Weights of a small transformer language model.
Size: 6 heads of 128, MLP 3072 tanh GELU, vocabulary 32000, 110M parameters.
Architecture: learned positions, biases on query, key and value.
Training: a variant of Adam for these matrices, 997M tokens, 8226 steps.
Each number is 50 + 10 x the weight over the matrix's rms, rounded and kept within 0 to 99. Layers, rows and columns count from 0.

# layer 7 MLP up, 3072x768, rms 0.0327, rows 1903-1928, columns 128-191
49 61 50 70 32 44 87 61 69 46 66 45 72 46 39 35 48 72 52 61 44 42 38 48 58 52 52 45 62 55 33 53 47 41 56 56 71 52 55 54 34 50 61 43 45 59 69 50 47 38 59 58 74 29 63 68 54 57 57 46 46 54 60 44
45 45 52 53 44 53 38 49 46 54 62 51 47 52 51 48 57 45 46 41 47 53 51 45 42 64 34 58 32 59 70 67 35 44 41 49 62 53 43 53 46 37 45 61 46 38 33 59 56 63 56 41 54 55 42 48 51 47 42 44 50 51 66 43
55 67 59 53 34 56 41 47 53 56 53 57 54 53 42 36 54 42 48 37 62 54 56 88 57 55 29 51 60 19 49 51 54 44 55 69 70 56 55 46 33 29 47 37 39 49 42 40 58 44 79 62 46 33 69 33 52 39 64 49 52 43 61 47
54 52 55 64 49 54 52 62 60 56 40 44 44 53 55 46 46 50 58 65 58 59 41 47 42 47 45 73 48 62 57 54 59 59 61 45 40 56 46 41 36 56 39 61 46 39 50 45 59 42 50 57 49 36 41 54 41 58 62 48 50 53 46 49
64 58 57 56 58 64 63 41 53 44 35 59 50 33 56 62 58 47 65 54 60 59 44 64 60 51 48 43 56 50 46 53 44 71 61 46 52 65 43 40 41 52 41 47 43 51 45 61 56 40 49 33 49 54 38 34 53 35 60 41 42 63 49 34
59 67 59 51 40 50 54 28 39 47 55 38 68 49 40 60 49 53 50 54 43 55 54 58 61 56 54 63 46 42 40 45 61 52 35 38 52 45 27 48 36 43 36 52 44 32 34 50 28 53 52 62 62 27 39 54 52 41 46 60 52 55 23 61
51 45 51 58 60 40 62 42 74 51 53 69 48 43 45 43 52 46 68 45 46 59 37 60 52 49 54 44 47 51 38 50 44 57 43 66 56 41 44 65 44 41 50 37 51 48 64 48 54 57 46 43 39 42 88 61 41 59 43 54 51 45 47 70
59 34 58 30 44 70 40 53 52 55 80 61 39 52 52 52 58 49 49 40 52 49 50 41 43 57 45 57 45 53 57 59 55 42 52 56 47 62 33 61 44 60 49 48 38 36 43 64 58 41 59 50 55 51 77 63 52 61 45 86 61 63 23 53
38 51 55 59 51 73 42 60 60 30 51 35 67 29 66 43 49 63 59 58 44 58 46 56 42 56 44 59 38 51 18 56 54 40 53 55 66 51 53 52 46 57 42 44 47 42 31 28 38 49 47 51 55 66 53 70 59 51 24 52 54 58 56 53
39 49 54 63 53 57 46 24 71 60 51 30 57 54 56 51 60 73 47 47 50 50 41 68 63 38 50 51 55 53 67 50 45 57 46 56 71 56 46 71 44 35 52 51 37 37 26 55 39 38 62 59 44 58 49 55 71 34 25 40 38 38 40 48
56 63 74 48 37 58 59 51 42 48 60 53 39 44 47 22 40 44 42 58 59 47 49 57 51 76 57 37 44 45 60 50 73 45 43 43 54 68 45 40 67 37 32 55 38 42 61 45 43 47 47 42 69 46 47 52 54 51 57 62 42 44 36 51
43 53 55 51 53 60 44 63 63 60 49 71 51 56 68 56 45 72 51 68 56 45 58 56 41 56 64 59 60 56 56 44 55 45 49 61 68 46 47 48 66 44 38 44 43 62 48 51 56 61 58 56 43 71 51 67 49 64 53 87 40 55 68 45
58 35 66 39 54 59 45 63 52 73 52 78 37 44 51 52 69 47 45 60 52 59 80 73 79 65 57 23 60 37 41 53 28 53 44 69 70 61 44 56 45 51 50 59 32 47 49 55 45 52 34 43 56 28 59 47 90 43 65 60 47 54 38 46
50 52 52 52 57 57 65 49 56 64 72 41 49 51 62 52 48 57 45 64 63 41 48 52 37 57 50 40 68 47 61 66 41 57 47 40 56 53 49 62 51 53 74 40 49 42 59 75 60 54 62 54 45 28 53 47 60 52 39 44 41 46 62 59
69 40 50 38 55 58 40 39 58 50 68 39 39 36 42 42 43 49 48 41 53 43 47 44 32 52 30 36 56 55 37 45 30 54 60 51 40 55 50 48 44 51 58 38 48 53 62 53 50 36 31 72 72 37 49 54 44 40 47 56 48 46 55 54
46 68 54 44 34 54 72 59 52 57 53 37 58 53 54 48 62 49 63 61 73 45 62 57 46 51 41 52 50 49 42 42 40 38 64 48 59 61 66 43 44 58 51 38 42 56 52 54 51 47 64 42 42 53 66 52 45 64 50 42 55 31 62 52
35 40 46 61 66 64 47 59 53 36 45 56 46 51 67 52 55 55 48 53 56 72 50 55 47 55 60 71 54 54 55 53 58 37 31 46 65 59 55 50 51 54 72 40 50 58 36 44 54 38 53 43 41 56 69 63 55 47 46 57 41 41 41 58
47 51 50 49 57 49 50 36 65 56 46 45 60 53 63 71 93 45 58 55 43 43 53 60 64 53 55 39 56 59 43 48 43 54 57 44 49 95 47 45 54 49 43 54 43 53 52 58 60 44 53 58 52 63 49 51 76 59 48 48 52 42 49 40
60 56 42 35 58 59 30 54 67 31 67 55 57 59 55 45 57 41 54 53 64 33 61 56 19 51 47 62 42 60 51 55 54 36 53 59 60 45 45 45 30 67 46 45 55 33 51 46 50 69 45 65 37 51 55 45 47 44 48 41 36 82 68 63
56 53 50 52 54 57 49 46 50 43 55 39 40 51 59 62 54 49 53 42 65 50 40 39 39 42 54 53 55 56 42 61 29 47 49 46 50 56 53 63 52 48 65 44 48 36 50 58 53 46 50 60 49 52 52 44 69 43 51 46 60 60 51 60
57 53 71 29 62 48 39 46 47 49 56 42 43 55 50 49 69 36 35 47 51 51 64 38 42 46 63 40 45 47 36 62 55 47 48 61 57 56 29 37 45 39 49 27 44 44 51 52 47 48 45 44 54 52 63 33 52 24 42 52 56 43 44 55
49 64 53 55 49 51 49 34 49 57 47 65 42 41 44 54 53 54 42 50 54 55 53 52 47 50 36 43 48 72 45 46 45 59 52 54 49 52 32 41 59 49 40 47 48 50 48 60 50 71 41 48 52 63 51 38 44 38 59 43 68 52 46 50
47 43 50 58 56 40 48 34 63 52 56 60 49 53 65 53 43 41 41 71 36 53 45 43 29 65 33 42 60 64 43 47 55 53 58 48 47 54 47 51 46 55 53 47 47 41 47 70 40 46 57 46 64 46 58 42 47 48 36 39 35 63 58 57
37 70 58 31 65 69 45 29 51 63 50 41 53 71 39 68 42 57 50 42 64 41 67 46 48 41 41 40 38 48 41 71 59 70 43 42 62 49 49 57 55 59 44 47 48 45 36 66 68 58 60 27 53 48 52 41 54 38 51 74 51 55 45 64
50 66 54 41 59 52 60 59 56 66 42 63 63 59 50 44 47 53 56 47 47 45 48 72 62 47 32 45 60 56 45 50 47 40 45 54 50 54 41 48 47 50 46 69 40 37 46 34 64 48 53 33 52 54 39 69 51 57 35 60 51 44 41 42
56 57 59 36 53 53 63 40 53 37 39 42 43 50 64 32 48 45 43 56 48 50 50 77 43 65 61 36 67 34 67 39 63 47 62 58 54 51 41 55 44 61 52 48 40 50 35 40 39 53 41 64 60 49 47 30 51 53 65 64 45 51 55 57
# layer 7 MLP down (transposed), 3072x768, rms 0.0327, rows 1903-1927, columns 128-191
36 53 57 57 64 51 43 31 61 52 56 51 51 57 55 52 46 41 38 58 52 44 67 44 57 57 59 44 51 53 66 59 53 56 64 35 51 36 53 36 59 45 47 48 62 67 45 50 42 53 44 70 53 36 61 67 55 45 61 58 62 44 46 47
55 55 48 48 59 49 60 42 58 45 40 49 57 51 47 51 46 53 57 48 57 49 62 56 46 41 55 45 60 50 35 40 60 56 52 47 24 50 56 39 52 54 59 51 62 57 65 57 54 35 48 53 50 44 47 44 54 41 58 60 49 57 30 60
32 58 50 52 66 47 23 54 49 65 68 37 68 68 63 65 46 34 30 64 43 62 47 48 59 55 41 36 55 63 59 76 55 40 60 56 42 48 44 45 42 43 43 51 45 29 58 40 60 28 46 52 74 60 59 44 38 63 66 59 26 46 57 54
52 48 49 49 41 63 53 49 47 38 50 63 55 45 33 43 56 48 60 55 61 48 51 70 37 40 51 46 59 45 52 32 56 43 65 50 54 56 60 34 44 60 41 48 27 42 58 47 53 64 34 53 38 64 61 38 35 50 41 51 53 42 55 68
45 42 43 52 58 36 44 45 64 63 60 48 58 53 37 55 48 59 45 57 58 44 35 30 46 46 52 63 38 52 39 51 53 41 60 47 60 49 48 69 53 39 57 36 52 46 40 56 46 56 38 54 53 43 46 65 51 45 57 69 70 52 46 54
62 47 41 55 35 52 61 57 72 27 54 43 43 38 53 57 52 30 54 33 40 48 59 40 54 65 55 46 22 56 46 53 51 50 40 53 22 56 52 56 58 17 49 52 44 57 35 49 53 38 56 62 64 45 50 53 51 52 46 52 53 54 40 46
50 48 53 53 49 45 53 55 39 41 56 45 63 49 48 61 58 45 36 58 75 57 53 49 58 51 61 41 48 55 39 56 76 52 34 66 56 45 70 66 34 63 52 42 42 51 42 61 33 54 51 43 61 56 55 37 61 35 49 69 21 68 55 63
42 39 47 35 56 52 42 46 57 51 43 54 66 45 63 59 45 48 38 49 58 57 37 24 43 46 51 50 61 57 80 42 41 41 40 65 57 66 33 33 67 67 43 36 27 52 57 50 65 52 47 42 47 54 50 42 42 66 44 43 65 48 58 52
36 40 44 50 51 52 44 42 57 44 54 46 44 34 27 65 43 52 51 59 25 24 52 54 40 64 66 70 50 34 39 52 46 48 64 55 62 45 65 43 36 50 67 46 47 56 49 55 49 64 74 48 48 43 44 38 42 44 33 49 58 48 60 55
43 42 50 54 38 41 42 59 45 58 39 53 72 58 61 44 61 75 41 48 48 49 34 56 56 55 54 44 71 48 63 37 29 49 41 69 48 55 51 59 56 46 57 48 08 35 22 58 47 56 26 58 49 64 56 64 49 47 42 54 43 61 65 48
47 35 29 44 39 55 45 39 64 50 38 45 69 54 63 53 68 59 66 38 39 51 44 39 49 43 58 63 67 47 58 34 54 37 47 63 52 78 52 71 34 40 60 38 66 68 30 39 52 53 49 53 42 69 36 51 48 48 42 49 60 71 60 27
65 47 68 47 63 48 66 55 56 69 49 59 69 50 57 51 49 51 50 49 52 39 59 68 44 28 35 49 57 53 68 62 36 46 30 74 52 47 48 64 55 29 54 43 49 60 56 69 70 45 41 52 40 44 41 63 28 45 54 47 36 46 36 65
57 49 34 52 55 42 55 73 54 59 52 44 68 60 52 57 29 54 55 71 30 49 60 38 78 60 35 34 31 71 52 54 32 40 55 62 61 09 45 52 49 54 46 73 51 44 57 65 25 45 40 57 44 31 56 56 70 54 48 36 55 56 46 51
40 49 61 39 66 22 48 46 53 29 50 49 44 32 49 49 50 62 63 69 50 50 57 51 55 50 49 63 63 53 28 47 55 73 56 54 55 57 35 39 49 38 46 66 45 55 54 65 41 41 49 51 55 53 53 55 49 66 61 49 73 56 55 59
43 64 38 46 48 46 50 53 40 51 40 55 50 61 58 54 52 55 64 38 48 55 62 64 51 55 53 39 64 59 55 60 56 42 45 59 53 45 44 41 39 40 55 59 79 50 37 47 54 41 64 65 48 34 47 53 46 58 53 49 62 55 42 46
75 51 45 53 35 67 39 46 63 44 51 35 59 46 42 59 49 28 48 49 47 47 53 75 65 49 64 59 45 55 40 75 32 40 54 49 62 68 58 53 47 47 59 61 27 68 39 54 47 45 53 62 47 56 70 30 35 75 63 54 47 43 56 40
51 60 42 55 34 60 44 63 38 72 56 38 53 49 49 53 57 54 60 47 54 36 37 43 34 46 43 39 66 41 59 43 42 56 41 70 49 47 46 46 39 55 60 56 42 41 56 43 37 59 45 53 31 34 41 55 49 65 58 54 46 36 56 50
11 44 54 64 56 53 41 41 61 34 54 44 40 73 42 56 65 67 42 65 48 43 63 40 38 42 61 67 63 46 62 56 52 45 53 36 39 68 47 68 48 54 71 43 46 29 54 33 51 55 55 57 38 56 29 59 44 39 75 80 51 54 45 48
55 40 30 46 49 57 48 32 51 58 38 47 55 58 46 52 59 39 36 47 41 55 46 71 58 42 59 50 59 49 50 47 81 29 36 51 36 36 50 54 46 51 46 57 81 34 63 42 43 40 30 54 60 36 35 53 38 48 50 40 65 58 38 41
41 44 37 44 53 60 49 55 35 56 59 59 83 51 52 59 61 39 54 65 42 59 55 56 59 42 65 59 67 50 57 51 41 42 42 43 57 42 54 72 74 49 51 48 56 51 48 51 46 51 34 50 52 52 57 46 65 48 58 62 48 55 40 43
51 52 51 50 49 58 63 31 39 33 47 47 38 42 47 54 61 52 46 50 17 51 69 35 43 42 52 42 55 47 53 46 21 28 31 65 58 46 49 40 47 60 39 50 46 42 48 53 59 65 45 43 61 41 49 60 40 48 51 47 56 51 58 43
57 38 43 39 45 54 48 60 42 40 59 39 59 46 56 49 59 39 56 48 61 43 37 51 37 49 61 51 52 31 51 44 52 43 62 31 48 51 48 48 30 52 57 47 36 65 55 36 55 45 71 47 56 44 32 50 63 55 45 49 35 48 52 58
51 54 37 38 62 61 47 56 59 65 57 31 62 66 66 44 50 46 59 60 52 57 48 61 59 45 32 56 53 47 65 66 65 32 50 61 48 42 45 46 52 32 46 49 46 44 43 50 42 44 56 58 54 45 46 46 57 57 43 56 48 46 42 64
48 35 62 48 53 47 67 45 52 40 44 60 46 62 61 43 52 28 53 49 57 59 62 64 60 40 53 60 54 51 40 29 56 40 50 54 64 51 55 52 46 38 48 37 46 68 60 54 31 55 46 54 57 58 39 53 54 46 51 41 42 54 62 50
61 58 44 37 58 72 36 34 44 54 35 57 49 48 40 44 51 40 45 37 51 66 68 32 35 59 34 49 44 61 43 40 43 54 53 36 53 52 39 68 47 40 46 58 32 63 49 61 55 48 62 42 54 36 38 34 65 63 51 59 49 43 29 44